Each number is 128 + 24 x the weight over its row's rms, rounded and kept within 0 to 255. Layers, rows and columns count from 0. Numbers have three digits each. The size before them is the row's rms in percent of the matrix's.

# v: layer 3 attention value, 256x256, rms 0.12, rows 234-255, columns 0-255
# o: layer 3 attention output (transposed), 256x256, rms 0.104, rows 234-255, columns 0-255
# up: layer 3 MLP up, 1024x256, rms 0.139, rows 0-4, columns 0-255
# down: layer 3 MLP down (transposed), 1024x256, rms 0.119, rows 0-4, columns 0-255
v234 112:098127159150131114121105170121128138157132128140093145120142112095160095077117075138190133080167103082159157111150146122144122114122188165125113090136117138172124163078130120153124117158137125142130113163155119125116079135140124115148139146138116164125109147127075099160135147145144092152149108128113148143103121119131122120143127079123125140132123107137145108144136138109131111117108108132103128106138089108126163095096087137101125097153139134185117151145137146141145070110094144130164163136097076167099140108153078134158115104102157159106116134147128147111108102184127145146132132104126143141163107132145143122123128163114128110152177107114133127093081129156123162061143131117149105133103132121138117190129155124110087155112141144121123113136124173117145167159123125
o234 108:152155108129109155100145133145133083130128096136128120124136122115122145158144148108127132100124134126127121112096143119168106144111113127143136173101140149164130116112173096151125150159119096143135089180131127163130155135116147118164094152112067163144145157076159098108131186150159123132191162167135099117131118155155099094115150122137146130110130094131049142148145132128110131148091154148126129096172146102120130134137136191167167140121141104132092141157128134114133139136117139131136150088084161150086150115115157066160111127122134154151141103144110092145130093108155124106160150089115146168106115156139130138126158127098167131111171112104099117144114131167126135146153139158131109142142117111186093139146145122130091106110130109141159136133161166115142131157145098
v235 105:122100135094145158110114131116094147123134122112124133173111169141107135137109124163135147112155137112147109142136101143157119095108153109106119107117143118143121108129104109117142149145136127137093118121193131120141102096133128101110159142071144142138073145126113156122122159149144110115089090117122104064152117121171131137160127100156140182134119133146131090140107124092154074143179139159114072105102134151156132117180111137100168127143107111170188120101144107166085134132115156139118125139121124102124107136144136154135086137135104112180167106127182150152096113094104142125149134127161126078141149127099107092123150130132118124107167109077126122133128100101147137116125140143125109150098156094155111101144150116158140138102146087136186133119139070157133117098109157
o235 099:094099159121106151154097122134107108127097102117114116087153148148132158147089125130134109106147220132124119131127136125128146113154109102135107127114163189157145161102121154142137112139132088148134160145128179134165117096110094107121134115128110131125131152143121124155168112108159154120153089089147155165207129120142121110155138111138168113167089086129135146130162136123146103131116167128120149074104102095145149164114135099153139135159118128133148081104143108150134111105131142134115150172119131114119124163119129093098106145112156142086137162120121092120135184130131126089134137148082139068145119140128120146089145107138182106157142157113151115105111134129149133127122113159125050117115113116139106111126127178158165135122110125151112123115137136158130145090108137
v236 106:142121143120091107103209177134153111141137127115129132157080143126098090123138115125175125092113152160113150150121137177123113129146150125137143139119132151086122145149121138169161134145129117108086107082072154130156182090088066118132127113145174121151142133137154104117113104188142146141120128136118134175128152125082162146070149145159129160132117135120142134114095148133138124101133107102125152127106130120112151129094107117138147121147129145086147113094133114152137133179135168130101131115110125113152126134159122124095158093120125099149205117144142084153081151137121126108116131092135125141069154106134137140105157101083125087137123101142096125148124113125145123144119123127104113108111138134119150165176109135151104121118092118116134089149139119112150107177117156
o236 100:126157103117125128127092116098169133176152100160100130103147164097097166153121168154111134182092162137090091121120148142120123130151130137164128158137117147084110105146111115141143092118107139139062116169099133159107172117114095148170106128141110157130082119156125143149146130106106102100124136178122129122119116130109168129132134097098169140115130109137153103114137133116111155126112150110168181179155130159161135143133078102151107083163142141110164109154139080150100114190145106129141153125128087150086122080110146159134131113144110119107125167098084150153132122089135118098119135151118126141122137111122115120149155113166122119124113109118137139104143103101155133166116090119135161138119076112133089131106137135116141097143107153123104128113090133133142124165175115
v237 108:168155139152132122085119124166144109107142155124117177130124087179109109104122154188147102170098103124158099108093180098105099111146132164131106120137119132135161158148088086144094130191129164147152096162115102060120107153135153133101138130113140120120132130106138136134133100128130116107106131090140100140150147122105137123137105124149148105115135143145118114112081115140107135141126158095161107115140140132191111145125133126134079146142159125081113160162121117159131160123088138128119106135090134146157099103106160152127127087133130084118170123112114157127120123133103118107131141099151110131098120093170097110157076114144144161142111089078145150108128138103158148162089136101127124124137160132146169130146116101163125106112144157147142078166110089113121120141128147
o237 099:147117087141111152130127159142142142102174124119116122134142130128136122095120128114112107155101124120114115143114105138146138142148127149095132136139094123119146092100084098190106101138113133133139109163132110105162118187129094134149114145117094122127135089134158187112142108149124124157118132173128134164188165130146109145167111115080116089156123137099143086131154133127156053141135119160135131102099160108130091123159139085128105119137114136131124121141133100083155117124144123133160090127078112127142129098119103102105163065118123059178183096085117160110127100115119114156122110135151117082172146130167159085156138079141109166136114124111138106122147123118145118156111104151166106102136153138141156160155114131158122105147128124151139159126143131150106136117130144
v238 122:166125118154127096132138134144114139092126123132113113124110160139106120119132077162116100115091111123136162113114139115108144127130159149127129155123124107165141098123119143126124060149151131161128131129147131120095140142118110163139127170116147128148104112149094168139119133100081166165107157141134150158114098163109094106125088137153142118139148149112106123137079121138121145150147078098142154135158168149128061149120095187132118143096092137128171116126123116116115095161122064136110117118129124129134115141130122108107149173150143107099068183099131096113149117125115100165099128108155114096104120116177118164147149129073152108106141169181087140089140083118151110126170105165126128117107153125124134182118141160149136145126148129170136118118171140141135122109124163
o238 101:134158126158148131132130168127106101109119124099130136134092117132101141136147163132154099148135175156167152122107149134123153130150124140148131156115112168141137115143107112116110099121165127127124138134100099139176134156129117148089112121095103142134156140169161140139116135159167122156136136112164119167129095147122158155102118135139110120119154088151160119137094118098130161125157110103096128187109126192106131113167107066094171131149089145102098161107153112189138175139117135111080177140155116114124139118144128102074114140174126114131069144151121152116133125146148142135132121123114152122186095156141123132103116143127154158124125108135146113175144090112153112127146152162076103154161134145127108141125140113137130123159104133143122102136127126038145112166142148
v239 104:119167124081135156167124116118148136157117110113129132164127173126089106152109101121153137121137168099113152150135064125176096119144197113091160118113135122145082092113099083086094169124127101145094100133107137168157135097122131136131157114134088101145133113162133146157129104117150129111128103148150124148156129101131140137096102151103140117084119088156160110105086144181138156165166188142162155157144141127123115071140117107132112113137109159127094135093154114131151111154134141126136107118142122101122135113124102182115136111114109125083130175063144136112122158118144122150110087135136117100139115125073130137149150175158119130099090153128140150106110149142140119156116138126158135171124157147122130108140152126128128138131101134153148180137153110120120115105137134
o239 099:125127139147114112106113137169067100112151111123133142108154130109135121114114134131079117118085107098130128151125169138116135093162123141133131108125096139116150120078153125123081128124116114140143086141173144107138159082116116156168104090116155103167148152162118129091117152129169157127134138146138128115087085114141125077130109083115147156163116145119087108073162094122115111127138121138113095167151116123121111148104153134108123120125137116143140097150115134152080150149121092139134120127133130120148129105113162187103095159145135129091165122118154177167168152132110126163131154093120115103157095150154115091087134119141101133112164120095132120110121151110117109094110192134145073152130118095108152143146097123144163130146122179110107110152097106143092146165167127
v240 105:125151075150115133176151117136131174156141139114143085115187175141108146116151080139142126125140137105162094116109111116093153156137139144112143133147110146118089103155141130146131109155136088138120147131127162147122102160138087200170140124110120124087142130117110121143141115117167135119179110106119083141124076138124121137117141130131115093134116113172112105127126131120126158123122099172124130119162100187125121129131126144120156120158103181136150138151125152123128098129144142114138156159098116148097162142108103145146114148117086112114155150163154103094141130156138108164122107101127105110136163118104121123133120072115137130141160109127145120098104155078155081161119132114105112124134100131092168112149105126123120148075108152176131159108070090120141056109115136
o240 098:111146126114132125101110130091132144094121163144118117103121139174142144111110132152117149098166104113107143168147141112152145156175149108137107136168122137107169107171171101137131155165118145151099104103121139147137120144115107123116116144143120127171171148134121133154140158134149132114133093135145118113131125132131130171152120142137120083173120148102120169159145121080131143164148136149117104141185155165157137150138169141142150111142191147119186147142130107150129172166140136122140141144140117107098173151141144179136109135163142184162090096177132124141119148107113123111137107160133132131155074128124132121131140116100171137135122132136136133138148127161087147085118136116105146158096163101172127153151129165164099128133213140164172115092141135121109142139103100
v241 108:184148116140137125117143160091174124120120138146148090132116101112157151147133117203169120179124116126147190094140143156090098126124153077123082109120131150140130166053074181122130094106128098146144080152135161105128112127115135118162109131122129140143090123168151120160147104142106138141163127087129125150159126115146141148167115193152118113082123119129111101155126140140137130121088114120113110159190107155129117082149136121151122139145108113121131149108118123124148128122127144096126130161153129154114125109145135137129131134152104121135164132138142143110134133125101103122116155083125146166145112093106169094179141141146201139135135130083131105143142106149124124101131107136096147091150120153115132123087108135101136115119136088134105112150138146147107125112097092
o241 099:155128122100120106118115107128122167152135167092121121146150134115107141102113145081127162149113140137088126099080126094128111124139140127102117121155107146140106132137124108131120129124100125138127115091130163127120167146118119139070163137076123140143157109159119115110077154155108124118134132140100115133153122129147176131136143105150061100132181102157072125082078115156092126116072096105152153133090142122131149124116152100170119117115159107155161142147163128150123116122104119127160112143141138122123102092200127133126115088156121113127176091114122123134168139095102180083087115114121093143105121157149134120113144130105141159114189110146146115135162134159129131137137170098109131132116161143107137121144126099186106147087146122161165105131155096107151133114148128
v242 113:094095134151162114185160133143103105136148098131116139140134119098141099134105115120144112117115069177114142126116095134109129132139155144090153135173152136181106126134121168145136134128084133134085089102130134085117156159149138125085153123116171148118128135099113135160102147122081160117108178111125155145131132124156111126074144108104148134133119126124142147108141132131102142110124103100126112141115181120108111125153146106130142156140116158109116115125087114109142134150177089106105113098171111114138105144087123114119153133153109134173109117167146084139145129122145152125058127122145105121110134195123144120165078098137126120151154111141106129164139119108150176171124142161147080136115114104163108123107115132164145149145095091116102182143091139162133139140092139
o242 106:127140111149142130148092167113108132152144099158130154135116159144097136128134123115148136154138077109113092114143116077132115117105128112127141144135122084139139130137126150088157070145062132134124121188167153128132100118117123141084149184170157138143135159111153156154123091106130175136117152080133149134140138148127115163136153117149121107080145112139141104139160129080126129103163146111127130142128150163137154149091119158079123120150139160152136137122136148143144118136109136142120143147176164111154130125109138143103156153151107113098104139137145118114160140136151140093132119115111142106151159151137166119096173144119051189106124111130066139162119064148152124148112122150129150110134100136080171120138150134112118163157142124138067139113168149127137125105133120
v243 105:110122143118121128140104099090143144118087117131120117110172100143149121165148118121103126164121150130114147121108139116119099074157142115081109158095153123149105166123114126124150121096145122117142109145134139116097086121128110173114129132115127140124145078152167125161120151157117103115177106141147130180146100131142133127119107063134145086149124148095105153125185137110122135124171136143141090137143117122112107106135124111104098133157158108170069128105129086106127131101083143142105174099129082145111122181121136137102098124101159141115122160131129121164149089148159151144134151122152164086158167154106102101157122177149156127152125160107125078139138136097140154138087117127145110144096103118191116167091128095111137113105109160115121142150115143111161109126113087
o243 100:130096146141122122087124108144075131123167113107102068148111117112137174091104136117097118088124047146151112121087113128119099146130143118065109136095128116123129120114136147100141116174156094146098115138137141157087094141169099171138126099135120138124117153111131125120115179128155107141126131098173112119134157134153143117153190154110084140094103120063124110119144163140141112105126096110127110148147112125087107140103103138128143141130167141140132140156108104102105127126168163140104119133124136092117130099111098081143159130146148142139113173079134087138120093147128138105119170133119112152130121167117133083138146102107132157136180121154139103135145129116164093139147155119082174143121117124120164116098126124092138140126144119139112106150143132162086115132112177
v244 103:130169125172132134129140136173115156127161119165120119099103124140101136113142133183168128126120147096145152113178103142103118140108131106097172143103139073106123110098096110145095150122090142116153122107157117124113107123147166088123137184152150177114124116126109113119114090088144105137102145156092127124133093141132107056108117152129152118156146155114158130142131102106086135146153089133120132131134134133098105143117140133110148127117125169164134144152111120119146146143148155148125135144134157117178145183152110135109112132123117089092089119092170113097132167104121126130105096125158085112107158126147136131156118121131086155135143150106166182142131114135139099187151074125135140115080113097119118105097120151129101134161124140159091170110106135120112143104072132
o244 102:152151088158111126106149128118154118131131160149136148102129144125107126117195127100143153143106109107156141161165148114091137089097137138145088102110123080144104142125104122120104121104139122151111178136130179130154139167116095143118106123165127163179137125155152115119157144135129124122104143139098191099133111095142081184135157140108105079092140140111129119158130161132137094127154158134122153127116135148115117149103156147130150163146189086085114118146103083109075121105062164141121114113145083122098100129112152152118150175111124122120083120105145111094119125118112137108113105073112130075128107119138125089125079113141147135137120135115162143151135154134107110117144122104128137125140108134109107104151150149121119096098109129153129107128135119139136153065085128
v245 111:139105109120090114116108127155123156154151172157137115101117114132087197129131099108134137143149080102150112117128108126117132118166124153113091103122127142116084090100093103122147130134138124113139135178103131116176118152151144116159114158125109151139142084119129083074125154161132127143144133134147134088134144108145142137152152118118112108086125092101146121112126130120139128108154117159125088113138104126143151117101149115152135115101137128126119112113145085152147136137134116133075115196160122156092138092148112064123075127174094105118148123171125137161155150193105167122173142175170104103129115096143123118110120114171166150159120146114112151114124106165129119117068127090135120129173130107163157115160115149157168118137149145105135128145126095148137156139117131
o245 109:125151159084141100141140132129109102135121126136134131121147131078122130134117088104136138098110134170079122128130105145094109121187120146147146127118151186166143141158131082135081149087131150154110125142141124154118104149143131131127161106128135151151114136121180163139138109151119097112101106156111136164125166164118127160129081115111098125134121108168120158132165104157126167114124159162141128162098125169097132157094183147106178145123141150169109183141085116111074112083129118104096081168121115142118147137135149140067126113120161130134169154130154140112100135155123184117111124127130118172175131147123118098157134153127118166114108153152093107118103106143117151154156126135160154123134136115144128103129153159179148102089154148117134121133160146132135130121115129
v246 102:115066139158122177119139096164100056122138124121110114139171159148141118142112080131126102149108148121165156128114102122109116127137134149131093091157161140125123124132118107151148104096099164149179130157124134118134137201081100127136178143156149137148145083127109099111164092123152127097155109126144139140111132132128131072137126163167112120119110184101093134104092124119184133126109099116143128147138091098121138131103138150165115132128120127102157129136113150105118128131136110154110123088105134124115097148113151137140128159148078127127144114107085124113094117118151156156119151099134063091123113131150124111074113130172151144142137144149155142130114118119133086128127182096176150142129083124113140133120127090177148107135127152129117124099111172158104119113118111
o246 102:132082125142140116115136101139110128116141129101145124162131136136108114149104131132094122125128117137099124137161097151186105135146140135120140127112107132124091115165128143164072120150160152129127110100116114087114131108177119151109114148121154132085153107097152174137116118113133124158077142150147084106145147106070052134083121138122156140152125102173112142164130068164153115133127154116080127098140132137141185131137095128149144093110129140119104133125141093134150149113058109122131116114140129159144105088129106118114129158118186121115144121120143132115107129156124136114092134092096102113064108109109114065112141103098149121128116144116131171126134108113136151154120113116111176086115157105094099132161091131167133109092144120117101110116116167130146113143126174
v247 114:135120088101127094114144148140086125111135114174130088104170142104090120138127133125128174161142126128152105157113121142138063134143108161184107126083177084175167100124151132141148122172135116138144035132152118090135142095142125125121156124121137108136125118144119153124126120130106151131147134098123146126164174140122105153160093151106111165149153171131121092136114121127138086133166105080086151124162132120170107115153108121152172139118102158114113126099182158096123150151154097175129073130110118124145137129156139181126144135102144140135137106115136150175148086137140131177118133122128120106130155111131160100140084137131141129127130160098112132110123134094139122147100151149098115104118126124147131135141126134102131111099123162140150092130144133125162183111136150
o247 104:084154123112143139104162153120098106120107140137146172128114161141109125129135120108097165112159185130151103139140118093191138122155118124117159146111155131156160102136117153111111107123144120130112109166111156123158127094141117119171128209161102119138137155123127115085112143125109090147129122139100158104135113135136150114124133111096119172125105129126168121112132127173084141196137133095121151092147124116125098188100125099166179149122127145045091175095168130144129149123155146159094148111129147155151150138153096144114114126138130133148167135133108106124132109100112120170164111156133076149154136135135165150171148136150096142167116181140135156114142120128176126137130147155114173117141141167115139129103132128137137104153138097142132113135128116131139129115115160
v248 109:168095121147151112116146109100146091109137141127102129099149132097158158150122151156150126104129093133104132132113141123104161166169119137103124085145126123151153140146125134121115160135127133132124126115113158107098115130114100162132129120099089134163153083112117126145067093127125103141140112186118147134146125113098122088123139132104144074145128201153178121122120150102140121087135146136109157111167125185112125107111149133125106113141093123137212136104130144096124135143100134125147140126173095131113163113118124110120157154124099153143140090155100111137160125131102117117125146143137124090111115148171145086131138130117170111115088148170148146142148148106111121156153144113150100174135156107149112162131092135143106130167134078098118162175148153111120138159057163
o248 100:130096107069136169129125070195114077119108108114110124121134116147103144120105115113094117075101119110141141163088130137159127087107160168152167140143098179132100133162112179160165126168111139101134145145129105097105142120120156106110133127071150165154100114117139191104164132107113137102142119154174190148133107092150125132122105126109140118124145157116109142141077135154129181116152106136165136090111158133123132126077159120097137144109134169121113164151115130144122111166111091156117151141145105130120104103124142095114163143124149100141124135144109102161135125121088115092116113117146087135163168089164133133092123143149113136111114121114147098112126139108152170103086137119106142138113130129129165117110137115115130128128160148126117121130141132099133152117119093
v249 107:197138117130115145116104074170108140121141142129135070164103102138121123137114158097111097132130129145113124156120130167129129105071143125126130123129145136121073113080112156124102111157143153124152135126109110119136081167157137097113117182134171136108137143117074132123162156126153129132165133124162086126120080148111134116198109149118160138121144143114140152145113122159094122112122143138148150106074090105092112183121133090092166136117126089146121133159144137144109107151160136113134114156130128131112156112148107125142073105113106124130141125105155127097160103155117111163165106142174126119115128154122140098139135126110143158123118140143114091097073151129130112143118140118125147127132090093158148117079152154089145131086113139113095145124160139092126114175173117
o249 103:089123181154133073133107110138140133118133161110101156116140112113169130083118123149120133182103150145153071105106107097100115139109113113148117139104089119154095142148119125162161108147158150146170153117098135138148110106105168132141156124137160096124106174127134133095096145122197113117111124140092135111124120096166097145175145153113128115148150111179114115124128107101148124143118118138101120142192139130144080119175112128142186144145162101155147147151123121121115123134130116123078126141085113152108145099105115120133153147158172127131135162153149098142151130174161118138126110148141113190155119124135144113143190149113134152129119183147097144161140151104104130142148099147117103150115104141140117162129133132129113114111065146128159133092137128118111135082131128
v250 109:132160124138125115097104122139126097110143102132116154151068169140127136152131125092172121151117103135149141102141144135101139126137129096095119141097102137107159090133105135161170154165143100160150139171104099138166136146144088079103126176124081082134135127118108132107137092098140124131117117106125119135081115140107115139136131181134134105097098080163098156215111139165129132108133120113104147145148149161118128131121102123141122109089122143136122137106121152105160129175129112178135133114098093108135102112127090085172097094158108095132143132115138165093145124171140135135105160134102112159128104099165115178106131107123146126145097130111164148122145160148112121106141134157095115118145130108121118114145157142148085118145141106164099123072137159096139172155120138
o250 099:144150064115137092174093159118150141121134152153112168121132136160141102109126170150128124116136172173148110155121118142121150123108137170139117116127126111156159085139111089075058169142166142123136066119124095158128172076191167128131147148153103126129106091119128111129119146141166143137149156171098126144142135159131105143111142119122140144099146148170069101139077116123141196145145131134096137120133138153132106145087154123116070144145144098128103088070142131167117124140116122138142117156105127115120143114134106104140147116134136085125120122163119126125135123106116145124112137140130143175116124120098172124123107115161118121133106144147116158135150132087162109141135138119111109147140135133122135136177088158162156145137140133173111168114128142110126125126112086
v251 106:111099099084147100102141149128100130133153143144148117162164112137142131089112126150121152162095147143160113114157129071124136109127140158118095157122151110108122134127175147146102111088124120129140125097111114129143149112137178131109113128132132117130135151121150181148125149142102163139125073097170154150121147159084157129090135088119160119189099139112102097162140094163092142123159141095114126137144141108130143103113083111101089108181167111130127141132188134085128130108084133172113123136099123122109130115127117106118151109089140131108103148106112136155154078131096112142085113104218090135127173142126112146134082123130135108145141150155141090145165150149154152110160150105146130142102114147135117102107135122113120132113142112091152114130085139144132099155138140
o251 105:162102085121100123109145126118103077125144095117132144155105127111163163157140125139150137126163087107131133150149161136142141132158115125158118142117198134118109111171133132118140143155128083079096135126134168099142125147140127132151157145129075165145131159156115125134143117141123139117120112078139138115099169131081188151152136116128119147163148146117123097088099166123119123179100120111097098084147161086114121130180123125099155111194125113124139112128139129131154109132148131153124128136097131138111114123119117124109114134119136109145151132133082180159117189171129136137161170134184094167108131111140157123118106064120115148148159152128093120152078114132134139141097146156119118109147149151154146113122095085143090104156106153133125144140112088121145122108123137
v252 111:162136136145143069090131151152132135114158140128159165172203139146113130120124125162163145143133171114140134126134098168159118116098094094147116155132106171108100122157114135160158143147154128128108111135136128141138087157136150164114124106108101132108128154177128138134119125139163093127138097120131122070171151099113101102132140149120080152160148175132125129081115140126122110136101113127147136167171140144121145155122113130116129145138108112131109124095146118103094132109106136137141146137090119172136085097058131065124099088130100175132106128162098127083146154135092100096139104139060125113120120111126096138110110145098145130154129133121116132140170135110107155161140143160139112140175146122129173132156135134101124112123096125157139114124123065124150107099137116
o252 100:112092141141123203146114102095128105164146081095136154159086100140161130129094140155133108143156150153062091128139116159119172145157171129129124105109137118166156138110152183167122132087177169136090135174168125162122099163119132106130145163090133095154136118133102095185149114138136131164146078127146114099131147133121123121159129147135111100126118117109097123150115127127121140171118109143149116122144145129108108131132092136125110154114141138128114169143123129086140095117148153137129122092134117128110126116108089123149153119132129117149138128105149150118132150124068114123103104124119162131117104130128125119117103148169114102047181152143141124128159103096154127075160127117149115120125115106142103149079161116145105128126084118143117136078117111137150117170131118
v253 101:127147160108116168124173098095134145130157135160085125163076150114187133137120085115137145123111149112127155087122141129085175114128105123126134134126139161144133151165146128139117177125132133099136170158128125167123107112108127141141131109091124131162105155131163154110080061114124149171131096138110151101156118138132144138154103125123152141126137123128145114066114146146148129166146116116141110133112076106137182087120148173115116151119103120095127084121112156132143134132167171127109128140169172114148127098095114133153117155148145171138118118121092102159112144133081150145112172110127125145138146143085160113115111116147123120111081119157133097128096144135143087125138124159149129098088144119137076066146117137073136148166149109101129127140113159148132108116112131
o253 096:158142162145138130141108121121121123174116094134123110084108149146133153102139137132158113094078121132096121145123083141154094198127129107124132124132133141153139081144184129148132154106107112102113126127100106108156142115157092108152133122139160107165115094145111105078107129108081175162144170119117148141111108119101141115085147136092109112124116150148143151125101132124138098070116112141098125119131115156092135149138151110139109091116061143122100116116140121154122115140095118112091091156176146127144141154096145052137121120114103129103121126162166107172124148119108137139132120104114127153119121115172116064172108124100123138132119067119133148113116146150144137127140123128135117160118116121092122144133108108107101148151093146129138120149083070154134094075141150
v254 102:108170103177118110157139123117122164161160155121113148147160171129144121109114129123164084121139165122138098150121094108128107109115141094160120091173144090128087111112127188118099132098143127150149117152139161171144131113110156113100108128138115091127128147122149113123184141133133145116100124097149054081112170129130109109107110096104109123092125136155131129151111084097093116137159164142150097097161114152127135166136127104116089091130136148140143107111089127154075167140144117144135155151171152109116159120141144119110114143108121118167158130146108138106140082141140128140105172132138124131128141152088133142170157160110140094151119105132124121141115159112141085120168078133125126144150120141194158116107130137174119141087120110121089126136163119142135131157150091
o254 098:108108111149122147080136089134137086108118126086117134117135114145159149135117110086187111136137117079136177132112134148114094101143134088168134152129155144122102173152186117140087122129133126144137083128138136143147119135144160146133158096160130103115112114165142115138130125104135144113099096158152129132152132146137122184097160173139109106080151155121138149140162116099127129106133122104157117139109102122126124126112141146149107129152135074136113128119161129165134136134118134189179156142097151184103178139143079144130100109151155151128184153141149125170098133109120162148071153150139143153129129110129124111120134106163099056145113118125142115133117083129147082139130141133133125158091107121109121163132114148126128134151148145124156149126151073139163142105175132
v255 116:074177142111127132115069117108099117126133136140077071120175105107115096141092179136124048129129163127106125136161149145149119127142152091116149109129146118114127062134115126122122153094094140129124119159156128098136096170117181106146117119125107127133133106112119098135135129131128141097147159143135143140143135139099093133185105124071100110101160117125149186120112092117087136162105131170147137119147140133170151125143131150126117102117180152086153152120088122127097168163103128130163117158154139139111168115122132114113113112111100104139106144145156175108137111152152112117138111132123135139126101116136132102167105109134163152126136150096100136164141160103102132122121108135137142114104129122147097114122160148154113116096153151163123119134196129122132159126098088
o255 096:127098089138109152114138139151181137117135143173150159146153142131150111156115110098097090109094110176172142094152118137127099150147128119116104175124133114160126114127127134129164137171123184137125167125133146150125130132126149119092175126144159105182111136147148143134141102131113155108147137159169153127105092131129119121136106146150114134129146110121126098141143164139121104144145092120122130125098081115168095148095131155138107128101111118142085125099124102109133180120147134135148137150150103174122126119138114118121154119157157156075129133128097121089163114157122121174170131096165105087131135088139119129132143125126139104128155131124126108120104142179154110111141165115169081104124143120151124150186142153105204121085150082143163144169159081098138145108123143
up0 098:123097143176122095131108112120106114115176135127108104105133118097167163165125176168120106127115122156121114112108142161130106129149136138159128082122132122138117134124171076122122110125125114125139143165150136120135094143089120088140180095154142101146162130170150139130094147159146143141141107097108147110080112101132128121051079106146097119138105119165118072112099169175148141150127120134076091161170136123100100092111145133120109106088165090159159090121135137077147132104150111106102143147137168184120146122091120091134115132119133146152139122152152110157132102105137158111163118127111156127122139118138128076126144156156099136126116120187119139154119149115155102118148157138116114147154096113123090136156090140145131144150105115121156120136120111136119131090150134
down0 097:170110119159119156117128112121146103116124142109139121080168149137138212151108152150128158113118153158165113158166155070138147132165144130126105091110093151094184166128124136132140141109120151171180135081161151137094119136164103082156150132148090107144100137123110154167183141115121068112123128127154148127124114133149126150160142099120086097136127131116081150130154140093140134160129117127131152116139139111138116132150069120160104115100125131116146060086153141115116147130129123145114126084140134148180123098153128140118093122145132135151147119128135108110112112144148159072076116111097108124138118146103126077115125125131128146129147120096155103116111177144125100137141101127181122096151126144148126107111121137122110122105134134135111115156118116148092166144127095
up1 099:152116082117116120104122132111143130123118113093158092119146109158109104144150144183162096151135106105100156102109149114159127127117084125116139106155163102087114099161142130132115128147108121126137111132126134093127129113203091107149136121110114155134111149134104136135098138124065108172151106140097132126109111082096122184079168169088134098065105131153146080160173120107110121092100159129135120100132129119137119111134142158133113145127106153106117082126137119104119169130124127132161165132182139108121115111132123193167126137171169156149121133131138124144142095123092121136122158162103142161126143139116156138120143145140146099121121136095141119135097142136140108091115155142165121112097149105094081133150104135134125147087150152143169088132142163124126126153154080
down1 100:080120125121152145122146100112090120168118117167087147120141135119134140119111153098153144135092168119099097142161153143105133141127160118091133170105139093151173095139129148065156133135141175162123137090134102129151128139116082154150108148167114118137139148119120147128176114118107158107128159114140128136137116157101108104121095141100108140132081157102134128114123111105163154169158114131141089117121103175145107129154132106138113138084090118147177113123113134134172116101114127078151122143137142118105148171086168106138131147131142118198123140124095109113129135103122104107168114129133115141127145074105100137141102121122106125125068137143093123139168117092119080130101139112107094152132127159122163074151093135158152173151167099138102138122136125158096122111144147
up2 089:143071121067196138150103113100133132115121096151133114169117121146101120134104106111097118103124131146129131127107122169173126135129120112155153097145147112110106116105183118137121114152119112114132154118138158119132140135120133115151145157144155142096126123136117106118160087135104115134139154160105134172151123138161149150107118113111135115128154139135162089139117122159136126143178179090121137151095137136081132103069213089160116164123157127126075093131127127116132141122117138107163132121124126147155163072150147142132181118125125135109161132121134070076121155103145076090126107166137125105140148149131146172133130099125128123145103086095115116138100124119173148133171093156154107100150137131149143094110115113178131098141127136159128169135119152152134106117118132
down2 094:110139130099146095129086111106138127127145135152170122104120106109127161105142140133100138115114181138161111161184158141155088119176088155079101121127132086117122164139153139125105135133115150169143149145167130130106091150054116138117150129131100148114083142090124084139141098126130121137162094150095069129096154138134109089113099094137128154130173150096146115112071142131180155125143132109116171154119120138147109094070126144107150130110165123083128129119116138115096123104119122114088154141157141135154146138127114128148126172147117130112127124161116137104138129148164142093149093104109134146143107147166128146140148195106148159146078126101119149084122162139119152142133114119135148135143148125135140145093099135123151131153090148148167105166134144125128106153138112
up3 108:112108146117151110129129143177114159118113131132149181123126133096134125131141144141126140127142184131109134139117138109126134096110097080146108122117141142129143140117093158125133154099135104137142099167118111138110098130134133153131119154108132146108139163104151071172129156101110162144118118149111144141149128177121083132159097172156150142156159161106101131122137137095108109116134172148189090122153150162111132159178141125125141112136111118107183150143140140118146086100142142124104123104151128102110171113104136117118131088102070141142119116124170124109176162129092161152120122119128134189139049107134147140138136161140141168123081133142103128134067073132147141144107103132115129143132088085124111095131145150106163112141112108135109145158145124131134101149081081
down3 100:093178113148115135172135120155137139128100117091105107142129124158113109191095117181160126165116102103131125136101119119153138143137138149135117113119139129090095157147138117118116097117118098142084104083120146110112129135140090115123142144123141112144093102149126098104122120148127064159146147135092111112136109168108178144105137150154123147158110127128145108142084164094109177079160114159159134122164135096110143099110116103135142172135140165127090153126148137145096162132105128127138139131148151133141108119142141117132155127124106099148081101177124145142128142113148113094137154123091116076227139144140127071136127154115137125116144147136143110082107132133174116134128127172140151127138119137121138143090105141158148125197140163092135154112108121144106118108123097
up4 108:098123168180147103165097174104078128115131166171125130144112162111102093147139111139113135141118132123144125151119143199133083125123142148133124142122111119140088140153158135115089102071143101170155160146154118131140158135108149111112154130127134106105170123080128167102118160125133126159108093129151140157126101115095087118184104111124083138124078111102114132139102109128136127079156154112137123114159116117143163118119136130130125120155168130138151093130151072127103121130128144146136117126129124119152114132136183159139117145117120114161131143135094151125123147129136197116117097083161113164147142135143126129151173122133170145121093155096146094126122129131130156179124127120177085119149144172134120131106103115131115117116146149125144081120138150177133132181172121
down4 101:104063099133141154144120137103104137136102130124164163112114099147156112145132140161114056106156144132102093124133161131137153153178141156085168136165101180130112105123098104134135116108138152084140156127094080153125112122118072147120115128127107118105106144135114156148110095141113120123133116134115142115128137159115116140110136136157168149085114122129130145121133137114127120127154152152142104145134158153137125120138098063120126164094137114135136092148112167136133112174130154081121136148157115179119148096136117098115118102149125072073099116177128109128130118124129089106131136146108127124105097156070128139158084135126096132121144158171159188099129148088128145139115146082131113107131140136107097138135148132141123155099160160124100126107142105157082153116107081